Weights of a small transformer language model: 11 layers, a variant of Muon for these matrices.
Each number is 500 + 50 x the weight over its row's rms, rounded and kept within 0 to 999. Layers, rows and columns count from 0. Numbers have three digits each. The size before them is the row's rms in percent of the matrix's.

# down: layer 2 MLP down (transposed), 1024x256, rms 0.0629, rows 116-215, columns 64-127
# up: layer 2 MLP up, 1024x256, rms 0.123, rows 117-216, columns 64-127
down116 107:494556405503461466545485409424474456420449375541648475511529539506431505438462589491545523467567465443474487526553496450532490441507550481422468488416441466441557456456474514560538562486465442
up117 114:486450510587552454618559482481519471470457460560549479448493509466523541410472527559542554522518476461503478535492455548567440450534496519428468517454528421432547553420551539615529521390492541
down117 108:555475488490552500489504438492500456545549551481472570475524557434556415471426515510449518520558534487556603520489475549417523463398505514523545617553541560473580436543623432492501601412422476
up118 106:550436451545525546509558445587485566499522498586517511482536442414507464467484568487461464482561570492544535497518571550494371478550492516562521590545484532483489435499447549457489490503548542
down118 107:470485531520485504526451526468476430486432532528518446480463571518525435510434474486480557344495594513531519558399441467420561646478496534481461519514573542476487500467586439553517589439442418
up119 101:461521495507451490432469502499416479507565559521525507475531449532520433533549487502593470489541470489531458396530512435456645471540391532499521467417467471585467590513453481483509544482544569
down119 101:595482474384453643490561514467450505560428468434465399441471454459573544458508520500579508465561529460562545524503536482526471450486397513555486391474539547536498424549483429447528532510484519
up120 098:572435543505479447534461476491464436456433585472561463467507555567504387438466503479456442519523431447471491440520442499419513487413476544553550526556555531497577451421479475567507422526559530
down120 098:524496476593541498445488586495589445514571524379460514544471483493537437530484548474468501431492492625434526548564576494502533557593582596522452528522616496368529534502523495455436494538500433
up121 101:431417517520466517516448606506588464496439506457486472471548427504448477499499559441419543484545552569581463502472486418576515536460483511587550475465473542612484499525534442514543524453546512
down121 095:512523483492567466601468403498398542531481512495445491459421524528500446583471573538509587518536616524506569439560391548404392433553465456502554508505489552412460555498532400504492437471563395
up122 105:485515482502431467453465441433459528510521459499535487554410489533585542502506514561519550604422493441455505485538586549549501456511471592510490492480434528480492456545577441505499500552490479
down122 096:573565521480565483570554581450453551452491527507537523599489483526505561418541441521502557528479483478565504541500505424447506474511494423543486512482535557511539529433526504409604450505453595
up123 111:535565495459546447578538574408636406544468516507499468537461513471482415519490531484440516612402467568439528464480520534511486503554553577496548475493494569561642489603474513505455528486543528
down123 107:560502446535478499542508420436382510509463464505519448520538488411505451540507510438556458440541560428455471576539506457521475540487505520463413445564425548615533444472499465468543394531499527
up124 095:535508565527435510437514563471553461471436513458613379456469444593473415493427564572487494528516512509547407497513562495522460500541656483507509546528527446549534531573470519483499659468546461
down124 094:512463457462567523461492463578483519508513494471487400454492373508529487545503473529477479440467562504510620546459522513479541509510514501532513404597387474481474394527541443541538439531529503
up125 104:514497537536523536567580546430554534537498594504581514435444504439552492482578562390532516458621560412478467448566524479483525476506540475567517538497516563542501528487409486517634464508540524
down125 097:613498609484462536456570512523420463441522544556578522463502482591475439508525528523493406432487521490533493532441417424499543511533435497499615472445515523450492504508477430559464450492461433
up126 098:456420426419427528543425460564533577419479535506559597520597461473458532477539479565530564503613469501444441447521483474525554524555330440519512444496567558485441504534515441471490551439492520
down126 108:475496505453438488520522470602519463375485463416559460546561501542403492477533462418510457571584562469530455568544483576425607480470445564568528404537534488524607478598526494506494529482578576
up127 102:459373488505529484586450422481543541536487487530547510475464417554540537476543488573440459608510498573471595446513464518409482551534485558431495529547616437547550543591437546523502485460488485
down127 101:588490515496467443504478435547457543542472574442527498383488490458507535555565463582552558430459535489552459549487617531445558485455517524467509538563551485547460475521545524523444401577465661
up128 100:559509539515540463436533448566447530469427503556446445567481460512532550368447456589431489466482428521455477498498531542550479620574472561553417488514537529536520520610382437503480572468561542
down128 100:513510509511498548454414491527609477452479481458557430510498544553480526550508504470578537424445420558466455494486522509458481496492446473394540467584479515492469550618555501523442465456455488
up129 089:515561547503617480436467526476497607422526519512506485498350523482631564507519491448527462426542452525516503477544491456508616467562521514502482531468454457540531447590595526485532399426532597
down129 106:468483515479492487544445583502467470483559477519555494489596484546527432476528475532538503535508550533492454476461489472448603408455459463568526422540359411528568512480529440531536538489411498
up130 102:468564527457473516434545538512445447520464485565547582575421573503525481546463569493551424394486442493542473517574491512422440369561592466495519440412562537393568454572466624477506493505416529
down130 105:396451494426486521560503465555525448501434394482379547523536398553512576577496473566539480569525454405401583543446438438504533508406482550530431548478496501485554536486513448515519481536533516
up131 101:471575426433513596548426531604533545538617495542493494501586492455448545488505526522449510415573511489549477421502503423531454591598408525523474541529472473551590507525468477570445411474377505
down131 105:441580555545503413537509507483550500528455537523476411512515429462523506498511522518507566505473570488560548491491514531503518533455478481503506525515539454416518502505536507519412593530451466
up132 104:525481586611465470511443437487549488579478646479543507508524478507509470500601452524498478477520479550433460425577592504497521460440427570487442494497451457480460588402423434444534441445418475
down132 097:538510560489475544451488612494451495578563446442569490497565472477566468531546490472502472483483488599560558472530480482495545456592568556462508492470485517462531448487568534476466456527584463
up133 100:497458505509409600525403564465514572534483528480500529493423457561484495342455553488470527543479591478557516488425420529599530523568528441599563635446494603481416494479525596414590461551550456
down133 100:413503475435567475543466451473498471500504482583444479491579471499474447465516479544447520525422484573481503527387410518481403540571430550538480335481527443534565561478356436472435512550517420
up134 100:534585511559606534433516487519581396498440558466499459546450460535502495546460542538534464560515481546569536526427484524533428539528577599482542509575434483545552518404441455385521483460497646
down134 103:446511453441545474499461535448578492509473510609498468517519487515467497527500539451489474525464410492519525452477537449472544471464579435465577492556651504480464544490481369482576484455502460
up135 098:428468554565549474481525493504423583584495505482527526430417445458525418527538493526472506436589502443490445399474495458529488516451527510543526598597503503572530501529550416537465499455392505
down135 093:547501539601464610596529426477457456524498565489502509505671389526580507559502479456467547381401537412581445537532526499534489517510427598472558452405401424438502490579511511425515469498525514
up136 096:498538401491535495443513589494476529435419525416577533466440468494553428510436444513477507506458409533447545497442525478493486538497518445514501463477594527476489543470591572565459529542453536
down136 100:424490559559551433474475504513586439495542550477545466444451506454529426478511444502519493525416364422518451525491501473450505472501550510535458546399448485526498546502568504437386480531503474
up137 102:490563507482526561479464538456497379459428547471514627485501451505497491438540506590438546516527482484527524480536531504532516474422444437577481467485516579476524442519489560440545566451546421
down137 097:491533527525517552485552446492472463591518480566405526494560465450472541513511467563486437414547446444496539428496457516486428419422383564468432472472520443470476352481447453547537532398455543
up138 093:488481492504418517482481409537469463525482517491534495447396505432483535529466504461477507458495454431459463476489579531490528584474511546573529516506555458489429513419458599504591502436474518
down138 099:574567505548487613498415429570472438513555455503452527467570505465556476445508582403494447506533540501426490445540509573565556507480475511527517526613535408458541525542500457529535473521484505
up139 105:470480544456562507493575506467440487514477448390432560461537505463479504503522520600479461564487534618465556423455460537527431471514527502476492432429504427417507558497477526500552563421501615
down139 105:430536447523527513496441531478467476539533451533530475495475547504446433543533472449497520484556496507436530537516453511496439471524479571511462533501401492443402523454434533470530418558513469
up140 097:503404494435431516420472474470527543489593553407560457418508442519481515516500533468509579601557519509474525517480439586449538489418531453505485438432541491440533517634508564511587470484430507
down140 096:493456429501512522519489443586414489548435427512547541516462499481459465465396555533447401476495524370515566575424547547472526502510472566437540488432492477586507495548546492486515464576501443
up141 100:637512547494535568492557517527424411544527458562458487456517499501539478459514601430412508452458496412447623593507497481445467537447503404459553494450552485475556517449463551541556519482512558
down141 104:456477440488514574472526499484459461465532464470438550637523410479479518530477400548546588562514571447506450486530407534509492471559384468509545452463451466525419533501437397447502481432561490
up142 097:507453468492452510530560508448466512496575570578625497482396553390457563447468381465424431572516440531506487492555557427496482481459462500499523528478351519548564387423369521541507548530514519
down142 101:441535540496554422493530492473585496486535548579489488518509477454540489497514495430559640470533434484614509471527583467549526431504460527491539529497501375521554493470544564527609502485531476
up143 104:549532497542527458417486428552559446499513437506402440511398458476488524420470516561418634515440397390508459443452473354505525502460520479578413469470512489484569460493501473516510515581488496
down143 102:459471507576495571509408468477559432461532547547410514408467439536478553548443472471502578510559513438471480466416492495446529505547462497518519444527452398651534555467510480375508357554499517
up144 096:478492524558468450503543460425408512513464484463574606446507542658506502507518523521533476607524542413538411469564509465533452418548444482498485448518587433442536506568509563454458519520513426
down144 101:479576463462518535399534462478432595558494568407499540505489491486477530433446480506465470511551500467426513478519460413546473509478393502475475551523553432561501498600454493516488419408583443
up145 095:431490447558464500436456503509495525480444391495545443540504493402485565542532516549485524453502475452426550539506549475543599570535524580463531479482584447540520567490445552532505476477544490
down145 098:426520518512576477512517499478541473430484437527517504447502525373426423484619400450548543526524469554519494439465458580480423362471541396537539507482424612564594529408505446541441446527505546
up146 096:472469470540485487508426543501512629536577501527505316539478456453552479445478546583391565502528480509501416539545489584444488416535552458549445449544520538494420477452461542434467504528568527
down146 102:443499531489477578445468466431542455546485475503432410430523457422494506493525471393575461514464499452444549505542476512551537564459549451423475447484460591466410495517484469506537486540480450
up147 098:516533523515534535500502436575487468458464533469485467450480532567496459497399558627446506471417528531519493575567521648487586511484597542480558515510517436452524553531549526447528515577491579
down147 102:465540513490546532550558487405489463521504412561517484423561598518453439591457487535481531413626505496438521488444430583478450564483467528582530547422445571368487501548472453552471474533481426
up148 093:468527512560402522500494445457458413540541485455472471413473527445509505537473428535591459538544508443535442482477430600459572439508509624540416533447456438549521457613452382538467536532481543
down148 093:545517444423557517425429444465488493553565543545465462532505544574457532492441540466444463495418499361467482483427459538423482428475510519514570524454588531426447535491463467524438370473551476
up149 099:510481489589402480448485555489481519514513600440509543416488407553421508476434565476537511513492446570614539582499447423536543473486527549471511449465502551502488498381559539455481578478361489
down149 099:405449479510427569578436440479598468381567473510523526558608476512452461573563540449524463485435545468531521507428503456446535513483485445452512557552416565433357545571501542499582474509519504
up150 105:562407455424499454607480554382480504531497568453485510377443516533506553516495504442568531560463498588520405463529504523444509482496485618483412522486579523425555483508488569405495531520592462
down150 107:511518530597499482463546542545401464441554492465452580557535444532394528487461539531496557458586572496506574567508588549472421437480554494457555490538534506520443551459570568496550577610535537
up151 097:507520475474440445457478521473500527729551569499552547497475585416536494554494525451514460460451468471574433517582446498433503479443534563594438511567538606534571487571470474429480520499501492
down151 099:530438500536500547501514441581493416461575477466482501458440486554473466475530496676522545427551499487473474495550495528415557511378536528449498533523456495483559435471485453538576527501513525
up152 102:436417499536449515580448548509479435438484496418408488443444508474421448540420521457456445470442458451456482510525549509477464486516426493546556467480491478535545627530480505492563461525570557
down152 098:514511576408541514579578541464514523441500525610461629556490556481519550478480539463560572504573428439502421460450498531505526536474496493495483467509469512481509421532429506562454577493468503
up153 109:483553525555427408544477517444468563561522456502417506554446448536457465425427475434533488463466462458437467413495522479519513420562471556493482513555478525480543420461508540576494584564472492
down153 103:362448440489572510487581409479507521511526462551545466528470516501552495446587470470556445617445461426457447487430552494572461578439451495523500506579446395532528528476498493394377448504484490
up154 108:494442506477544491431506453550474462414493509550453485498587557536481539476429492515494504531614562407494552510517376463560469517615543516495591499528546567505608600491437613418522546465516391
down154 122:479404487501536555481478478581538508507457544474521518579581541583504523441485535456360412531513475421564563518465435516525398522573491493509460565541514584588568537529449521552487453539454423
up155 102:433512459401539482550526525404495487478609474564543431384477509490442498622537550505513564469497454523465458425546507427469480508502445498468510456513567466556480523487476519527476484471459567
down155 104:464460543488476572501499517514511527558523469479543558462456488511536424500549478528470452508471453538511521489441510468507531421438480434468558344501500437371462436449543519440545552489480482
up156 096:439429502532514462472530500469509586564508509459535480512526460435425518556443524532505516487531589573517501446481529517474472526554623374456533439545459558559450386495544512556547460440512569
down156 103:449609409504443463521533531415479408466455497622445488566509478560483468475576467579468465560432533497422496547498471430469544399411462439587482528415575476470512546534560512537545543511524491
up157 101:470515470476415495503573607428449437426485507530564583490549478526541509619514543522543439430513543487466518545408486434483532468526487558531576555506472523477520443500510445464441530423478569
down157 100:447493478485498530528479468556568493542526542466532501502509543564451514560468565482437508398420511445508512475507514500566460488569477606501527517580527440560471577482486507522460386465582385
up158 098:489502477550452515544435442554603447481511472524470492483478525467547570620482519585446463599499434466444454492512529494426427505546444605490467508514521502469537516522539496459481541516519548
down158 101:494502493526520624562441533431545496545508493453484573377411489421514441490451543550521526567485482482516558441493481448361455559466496476519574520542506503405411529514487614469514424457493486
up159 099:502530510434442501464463504462570433458493548526513465443511535451485461471522550418494549518374459378503559480532435507569461565493470470461554503565477531497520577440547541486506574388483502
down159 095:435468477564485522466541543642494543601510381524485461455481523540577542435444477499503533569514517444529428460563501529460406513457537595465521627482483497533488532425550492490537524643397468
up160 102:441525427491565477499571488486512450430497577540540515526534508489491466545440541552525529500572437486475516534562473460532473591590408479527437555450416462621502487402547446495421563535605552
down160 093:536416512546534453478371517484479497468469405408540404511529407489402536474544510505579465583476516528452383432555509480433478522491514505495448562473491483440382577592541460445441472462545540
up161 095:544562471427560610485537525516519532513602490441426491422520554428505524562507593559470457539540547540497524514506493548558601545560448471501500461471510402558454519498495572492526598434592557
down161 093:410454504468611543471437507484521513585538560515494460508465536519539424578440481538508497462483502437429553594508527477461536467521439545549452527461482436489469460548529431589430401520500491
up162 089:509453537463436480404514554538526456490493488618500489567574459388483463484506583502454552478484534481540525396505496485486507524559493574486396473499503457472551503429524487419441476492509473
down162 096:517535556490533476508529483483482547422490504483523459511496580512486451419473541430452424436477538463582496498518411590526482504423620455440496424474583486462450518503493518500519529440444458
up163 094:465496421545501428502473526487481465455473525532437491416442467474388533440447453548510485521464423456508553490513512565501469543497504538537440559585553513493398595412421494513513554447528600
down163 097:539558540430436522452498526460492534456412572432504446440533482428552480562491583542591499513514350463452503515401524506476491556510498555519534506511485539467462506457444612370465511508491498
up164 099:526458464600520552432489370466443481558480476491482515491476368510451513612536481455472530483463458519463571440544513444482477481471488559492558519476522603544437474371550568612472529513474519
down164 097:555473557440514467452534549552546442590439505526551473387501486531550471532541500581500500470563481446472559490402528548470443538511455491548451494480430473523479526547504485503469493521490564
up165 099:502494466522412442477468535419494494405588479476460428476452485512402509385414420553382434548458524518415468427485450478405545481519501555491501517471526483470532536517521448469534440529504463
down165 097:585512520519533561470521462473427566446573524498435481511549544480493533542492419371551494483551488477497577436482523464415497578472505485399512429463437552414455499458406436487529511523492522
up166 097:464549523532503484544530497441421470462504558436561531539476476446493450477471455441562561536435538502462481608567589563515571503410491543551493508419514562465423498562446560465427449523430485
down166 092:571522373501564535563507517480484542509640518517480523480523480499410481534571515424439534446491512532475550434572514494522492566519462580511566467497553494500398495584481496432479530587494494
up167 095:553518365426572558499476512400456533515535424490584485513514437523443571556428503573539529581467481570459555409460481574474576444575469562574478475548411480455589583472552564463464484480482445
down167 097:618499523595452524484430491433504546519514466594461514508411414446553434509563504399412555511527538379546489483449632491554506464429450493491466528372477525568480455496413505502410573519511505
up168 094:403529542534471523497513569556540625549448496516457484486429505514536495539418471506461426492498463521481511481540454513553537565531460438476625426511483430555445497506530544458484494506499487
down168 092:513412639525468537542463529470452454522532506463539494549491508485511489481492508466527442528540578491512535484463586468516485488436441449585404444407521560496528562545449457502501440536484530
up169 105:457476449575553462532557618508487514564466473482436567514467492584512585590527570525478516531502549504373442498539499426605482528494440581592567444504528418567527593467472499414421468566571555
down169 097:529622523585520568544506502596560477446470443459509507577494469464478510444420445472489463546523567514477531530459482575505489416531519476481470537484487522572571487522502467503561581485462538
up170 093:516587421428543569579455530445498466479493438487474511565508630490569403458422425495505413437438444511454440427450467472430492542570548498520518534582477401465494483482464527583501503518521558
down170 094:480631564464494489467516513497489534467591476468530540571546420502422493494508476490582560521491519504436511541604500572621547528504433421539416450529530475401480417583602453445513533580464473
up171 093:458502407502477461560566458467517453495482545462465479514504504492500475460476539456448486532467424469504512493530568439350479601483494617474425602499400476573433523518479478518520516521501541
down171 105:620485503635461505536611576508494580539495579492459528502596411520437505454516511424535387523546626557645525388509600459433453612547514525539526508500532486534470476511564483454470488462454509
up172 102:461495585572584479418459536494482534559543418352497445580459515414567478485478574520524507457500518543489507415593565493412387544507559494439529598511524502473549470482451457520577521510497532
down172 097:489572521500399463495498453409537445526428480429474526509490437512537485581492485444572523509501470477522438579503442476352601415491472456520492381488444469452519531506525495542437414487596419
up173 099:530515392493460382468497536525450441518542530523568438463484463411482510542579490399578497435397640518431458385623546437493486450519551490513491465518547498555461548517511532494463453460456481
down173 100:532567511553450545511529457516559444530521462471560489512498515550538490480504503509479510471513458521580580499475567415527456508499601544469517500455522552488508539576527518524524397519364566
up174 101:542514534526518501476600498456475575498451435537455403389567500515397480499474466437415511572504449505431542533512505517460454502511378581534541455481479372438533553423525491495487578528538411
down174 097:498487421535543478458479472475577440415442493456546554381444493535540535464498485514477541472537432454525513485526450414430551488602521489523436554462416468521505511515477500448370526497539461
up175 106:520469516538544467526540516408527506414585509527515476449492628466482544513483530417420562517560402413456527484542443513595401448554598558493526630452535500557641538545511518491501519515503577
down175 104:479472439467519466538531507573503470501432592448457486543538528430427472506494443582568510515545581432513447490445510469534508470544410486475429449564456541512486529535516475453582464507453627
up176 088:530549523476524418405471504561478513510599521535535442542460570450525455481521572543526515470423489491455403481585413455573520497555516418528569495545483499479503559438516479556488535385587499
down176 094:425486439586469479517474467531472460515489409530463416367506484554568453508538549445447580532399501509487593495457445447584481503362375494567437490531588506465483512515556510558474518456470447
up177 091:520534505495494504554523475503570506454459456471610508528511392559410495457526363455512490556600496350451515537497501542511531498478452532574551513431489475555499518490369595525484466450526466
down177 093:530486521503504564504479408495509569517541445417538579511511608512521569511511542472544557473559504455511481608578513543448462444506529481489426464508465543484436404437516504397539459461571447
up178 097:489496433461533523569489592384466445508414422536562472515579499526501534506535496438440482412561457464476546626553512598473439470534469518542530511498487486448448513573523516491492523439468534
down178 093:457463471509569482537603508518475471513554518470538465580449451546459514567561468513537512506488472542562573481494447496480412556430530432419495469460436581500462471535523413552528508547437486
up179 097:501487430563477431599550600494503509466372546528506541579449510540532513531555561539571448460453476505484562527503448486485548559458504545508576489495542581470500490526529526464475462388549503
down179 097:546509514445472415441495582520574451514422510462409462458486481492548595499535525425534641582517600565478495496473465584427404510518453524567507464466395456537585378401550525554516527519432522
up180 106:473412454477525477461526494461463505471483604470530542578444584502422493486541510364525498529520521460426499573490488441563475480591510467497463503444508491500488538551496492391510404523506462
down180 107:517428453507452536503404436582502535597496466509477545458394574498569475452489482454446505459462449489528393396539505539489505489474495569511595438403513366553504408500527594499482542471495465
up181 102:482548439477570503481523478488493514522590460469474424467438486582523540419431503598505484448499612493511503410391513508447532550512429540453559507457504448455443598494406503525461505410469528
down181 104:592440439438547516513542472491396575486507441620476471542378486539548506541449408435452544492512566616489496481502504564473466460496417382445504445505469493531535468434461557433571411505573601
up182 104:481462521460522507585407510607466548532458474487404414496532421513550549451485519499500504500500512470426623516467518429586435432558410556459413554464432407549518514462466490478452553560526437
down182 095:595436514477451491468503515475391481542413401533567438492503445436411554462478515548540477526561508533430517566533501437472485477525503573531414519487549481485526520571481455496579538529466480
up183 097:381450598585492492495416458413513446444460471550551475531522533470496465504567544500441535545476464440514430374511484448538487471481490604409487525547509511624581563434504470464502487503507537
down183 101:409425475532450479458361612489457477607604524532570501501534442526532528558425448559426564497508512550467464591577487484409479530571459546521463508536540562399458474601517498451458542508526538
up184 099:474488465425517408465471524582583427478557584424492524498483550517523445541577459478539502523457473466484480476511490459600468470577476505562447487580429487523480548458553495572454509517508472
down184 095:515422411480454569464530559506462446530558554459453532544413495481596581506454549465531567532433447584450459426518460543488367487469487391649482577549414460447486477432503486575558497568354498
up185 100:582548459502566544498537573533462486498572546447627493569486558472533547589505508490549487536374475455530540449501491501517534390564555520360490485434467548429556583505426491463531599467550503
down185 095:499653480473474452532522502427502479595454490500462497487640518541484526526574460556490481564586507427508528508577561419468510450439422479550523513473478486573508494531486442504420469575402537
up186 097:498510511518520579501492439562461569465504505508327447527513557485490530534560557522515492496539515486539555467580393519546549557562475507381514532568621402561515504487498513534455554551524478
down186 094:525511549526472541496533479499462457448430523475450415429512531566523439538495535490545576436468469486488479532441495400509526569488553464504516412326421452520557505513488456482458457486406568
up187 107:620493456443530480499504563424590484601519442455417496504402645563426545493493551457508539512538399439468447381468490505581468428499499495436523527397509415581498569455397497497470549443561573
down187 105:421531543374557453557518470511452533427483472510499427336580404452485445477454465513372516551452568563544461523511509590396518549580469541576515460493509543560497418515479479500510455563551541
up188 103:441504517585500516497460443508559411489458467464495474469506507548501472502540538450509549483575533461461440453422519606563440543451501487553509587540525390543546591463435560489506593521521543
down188 103:438543447506466550464511463481520480525522519483560443490526419397460576482544501559531566432560466505450565423563562476506596405517450528504517545588498600459444501542425488424508524509512456
up189 094:460446386536552489393417593517506541458577584569560588566427535538425530533516574469511453502470499571537486505557545489585543548540559543584494525528566450437416500515511550492540453512474520
down189 093:521557396455414438385531576560539443465463448524415518479480502531503483469514512516477508456481455527458611521549584578429557437477474541585504439545512499519494550573534458430463494486475580
up190 090:453472382514405577353536539497522534469465530584563446555471490534496596461436544471458482583395463544462423476498498536493541456487484542543524519468447525540433480561504484533488515428510506
down190 102:464478459492453453467519510441514451473463561405501481492480471547474577491597610505466499483531566490515493430442464429498508544524524618448439426501473478449512440480574513515510589455431588
up191 092:527542500466472569511522442527488618537414566512459439502543642409572502509568422499464471430510459503437418529470498491499512549541520577441558490518557537544550423450594384591477557547490606
down191 098:472513445493597526469486527561440531539558411475539509506495515519498512482458577606536562426476531546507501551444575523522507440530451486482572552522506507471553488596520532474454459547560478
up192 103:445606507490562612463357443474485460511559470504546458573434493547567520534401548575447422536526533436512528459417524538478530570538571584476440534500514550515541471469583504456482470444494530
down192 099:543494465579498655519446540551404578520538563492473539519497468543555616470507543426527499531425441520506580439597466453522489501420416466496527437356467518477536501550523518472418442616558538
up193 093:580503489542465448472501466451522575461441453512554493446555477448549463487447446494507448515533541465576532507538539443546516571580492465435311504485454499446495517580475496474520456481562555
down193 093:498445492514432437642442539568367585519424407464518538499505500497497460403537487579551515484539525434516465508435565501573509465511542531434533517495465511512481512512486494579524593599449573
up194 097:584507551528421435468474476483438640470537505410469600566442547474477516517408420432557538505492513449508598453491533467494520481552589505460505454579432547471539451509601458491470431474415492
down194 093:529536572583460485560492520567521508479536531561457566470536464470538482498551545537478445576532571534572500444519542541516461512472496457428552483495452594570495588547450449433458557503467591
up195 103:434505502414454559469469536586571453491546601552496558465596453467537519495441560559430577624415490433544491560446492532450490493509442569469516501515435491421536527471553532445502539518511560
down195 104:401453553439456453492472555497474499552531489602408594511376568512452452468474470577478487491415576532470509442533542477467530429479564515532503520421557556467428523527522516483490442430465476
up196 094:561511525501545455495441581499489489552492521470435584539509528585470573548540374536513480410509523566451470501559509476550461479501499571579445438451467561555490521504482443603574541504589502
down196 094:515516555453512527544564507524554522435486456505481526546493474450533465440481482499581507448530469458515556502464493486501524521469452471525522474443548512559522537578458450500500509584467517
up197 103:478494528446501453461631510525525485457462603519566569536458493596535515526458550480484489448548492559500499553511467456507491513438429571505486570489547586488503490485543559493563482523471498
down197 104:517420450494528416515463540515587394503564559434469504469546494544522542576534482402499643581464375451512557515420587514480547499484485508521496616443459520380533474459468513507534540554469534
up198 096:413485458529488520468503490442542524499442602465424478533489436441484500427496535570494583592448499547548454569563472507508397472520453516541458469467457550535553533513528518460388551490522486
down198 103:543494570502505522497549436491405570472485497591539486476480424452573504539478443527531467566449430544545472402484423497432607526511453479515458501525542435479496506523441545447543534419462470
up199 099:486555498548392390544530458506467557465481470494502507516573509522494472496462482480509634579405456610477543418513524518470312494526552431489461496476503411519495463377400512483559542496443499
down199 101:485464465516561521494413533562491497550523453413437501508531502496494483472523542520467485557564502555502577446466554525459414438518509501439573545528468498516459531433435453400424435511489521
up200 097:455525529545484466543405490470505474486458537496495457456480492535557559453469508465486455551493443544495423537563487569459472431489517494546557565531529463461500518528492517421554576473534463
down200 093:438456545564477470488487545484580429427491483396456493491535485417522534549496478609534514525504489518482523477416489525517567542574540462447497438597407496511499538459566455532483459549510490
up201 095:550578546499494503422547508470439514528511456531522489484439540586520411470478591443418541574564403459425531493536499407516443485417482653524529564543439421464460497566495515447534540528464554
down201 104:506427549520384426496439529517550491540494552529497545525513445403508597454516515493447494446414533549495433473391459555526507463602496476434506453478502486565464516477488527473400489502589411
up202 099:511494546509514504532565545478536450463405398513542620482558482493514507458417539489474540530471476465554528513492386491427558428478538514396490481535461457525574518504568548505468501480530528
down202 101:592552529581562524425530477501497521566455488538498544447414566515580441504514518487586498517533477491526486513567447533429517462483448481427446546516511524516568507412520446501459421535405462
up203 098:535500474437523392535480440448412476489491498511570467541571464496438517565430637457448431451454528461497469439490486486486461528505575464503451567519409538583444590488487563487540514480491550
down203 101:486387461559455400366530553524511401572460481495479554459454546468482462532492501434524484518459509543450461489508501494579516516434498554473471529469589444487508474479438503580663480528482470
up204 105:470470447508496448448499507527513495452477490502472594438519359544512434530569460527424405481546478503549520461453482566540441481534549505508560522446587493480531487564509567485429504515480524
down204 101:541493389599494529533452561556485434552524515549456439396509496580586488551531562470524547444511478440439466492520566574558482532420526526573482562469482510471514494450473548618510525538560505
up205 101:527467483579475480494520508527478625451439534477523508467513495494524402558536501488484487577518537443570559523521473593370475472515540456512504495449486541491450391417465522571472447560627473
down205 102:454443510587451467498563470537486508491456488466560555531506533464464570478490510567508477528462517514535527409530529494558523588526521493463555596603435415467528444496520429454422545508518513
up206 099:532460523481474461510466483501505555508449477510526473469506563527498478462448540549505539459578477594471518495522482469475424569511485461452506561554539555457492511558469509497443561406486450
down206 101:489457437525407486501599406456440541571556512549534474601518427467558520517592462474557509569534425449468515560487516547472533496499499429407588465437506528321475529585515389637542488553470457
up207 093:481500494540542482469498613459568595494482466580534446488505465498485538508500638498527533527540478540522417419529491451475463462536451519507506598519428591413598509557607541474527553503510464
down207 101:468427558515521547505459462498470547473456457446435508435477494482571432496573544522554530442418509509411425607488562494502479499487444551498492464506495545541469541488534440459521447499448539
up208 096:606572526489529464440596538501473536477562498521497471511518581490510498414475474504527542517510578465437439437600492406554587517486541500542548576600540470483505409432492562499486557528521527
down208 094:471476594439483459527540449558561521446350538428546495479420454525576487495408495537568498577569584448420480592453508409558522482498487534410496531427441451526507567623521523497508499535596495
up209 104:608626599475465491489500566484452514507521475516503585455473506558417472499516424483587561534494531549426514523578510507488504470434481379413498467543516527497607430502516564498467504496522516
down209 096:572423561565485480474491484575486488451518512536494496439457526597483428518521458413479477469429491540624519543469551412548520592454548494531427558550430539442456493528436565563515483520614534
up210 098:436502558561524489415437549519424550490546512444448557489465479568544509430507595518447584484555462518511453435581479517612550572566494592467551409566496577473550482420401464520364645550497442
down210 099:514473498490582476509515487537482526414578495516583476491508465501465474495465528439482368491489503565462522482590484523480450483521492453504519525443496464562512524534559519576495479437516461
up211 110:556507493554545553410405442525483468451475429465491538550557512511541546431506491505497655536549541424403464457472535426498521535618479505575506562567451528481534475520469491467513580544404510
down211 097:496503482516594474598484494468532457491505448559470511460515423465548545528486429532521582486509515480452561592592475506490544394467584416521433623551532487535431440466487507506505487529482548
up212 100:553378568506403470530547551457423460588609481451531456440519546505531513442527580485479443550567526490499521518600448420624434520449509467485542528465451447420487423508472486500569467392618517
down212 103:467495447475438496563504462505433520533510597449573515455407482454574466519507518507449488520529517537504466509431500586444521440414578485500571511504476505404501542459514400504525529438473447
up213 093:363519549473520546408569525454563548522476452566609528471545560488558495490457514415581573518479476469580517535379476580402503498608548501548537496513525446439500590446451501606423568503583531
down213 100:608515568560518519484567454480457458556501580524526434569401469552502482537436526478440510477476481494446575426600483590576474493473556540429588505486479419549516392436481481518514485508535440
up214 107:514451551475445493554494443503502534537575565489584556474458535463509497507473501438469502487448618459458507499550625518500551516475571447624516601366583467480542513500600496498505425488538485
down214 106:525525459456588470492423494492505482484513522499561535406406534492473571441569496485488546373536477531537514480481531457478480517425522536499550531523485497521558477464593504534473546460523513
up215 110:536509562398508534472477523540457486471457525538574458535571464547445520389467524503400457433516493524524483512597522533512546492511605526503477555508531439492484424452497480516434503530512550
down215 111:421447502547469547529393440441411562495573493425532497466472470495539556580438514541480469446398511530498459447515501439490449586448418438517470517567471429458560635526446505419511543532526507
up216 099:445504522536504472464486535553516529565483569566429562517530455447560487486564475491502497521508524521489531491476471471449483563507492653472501505471573515509456464550548490531495457530466507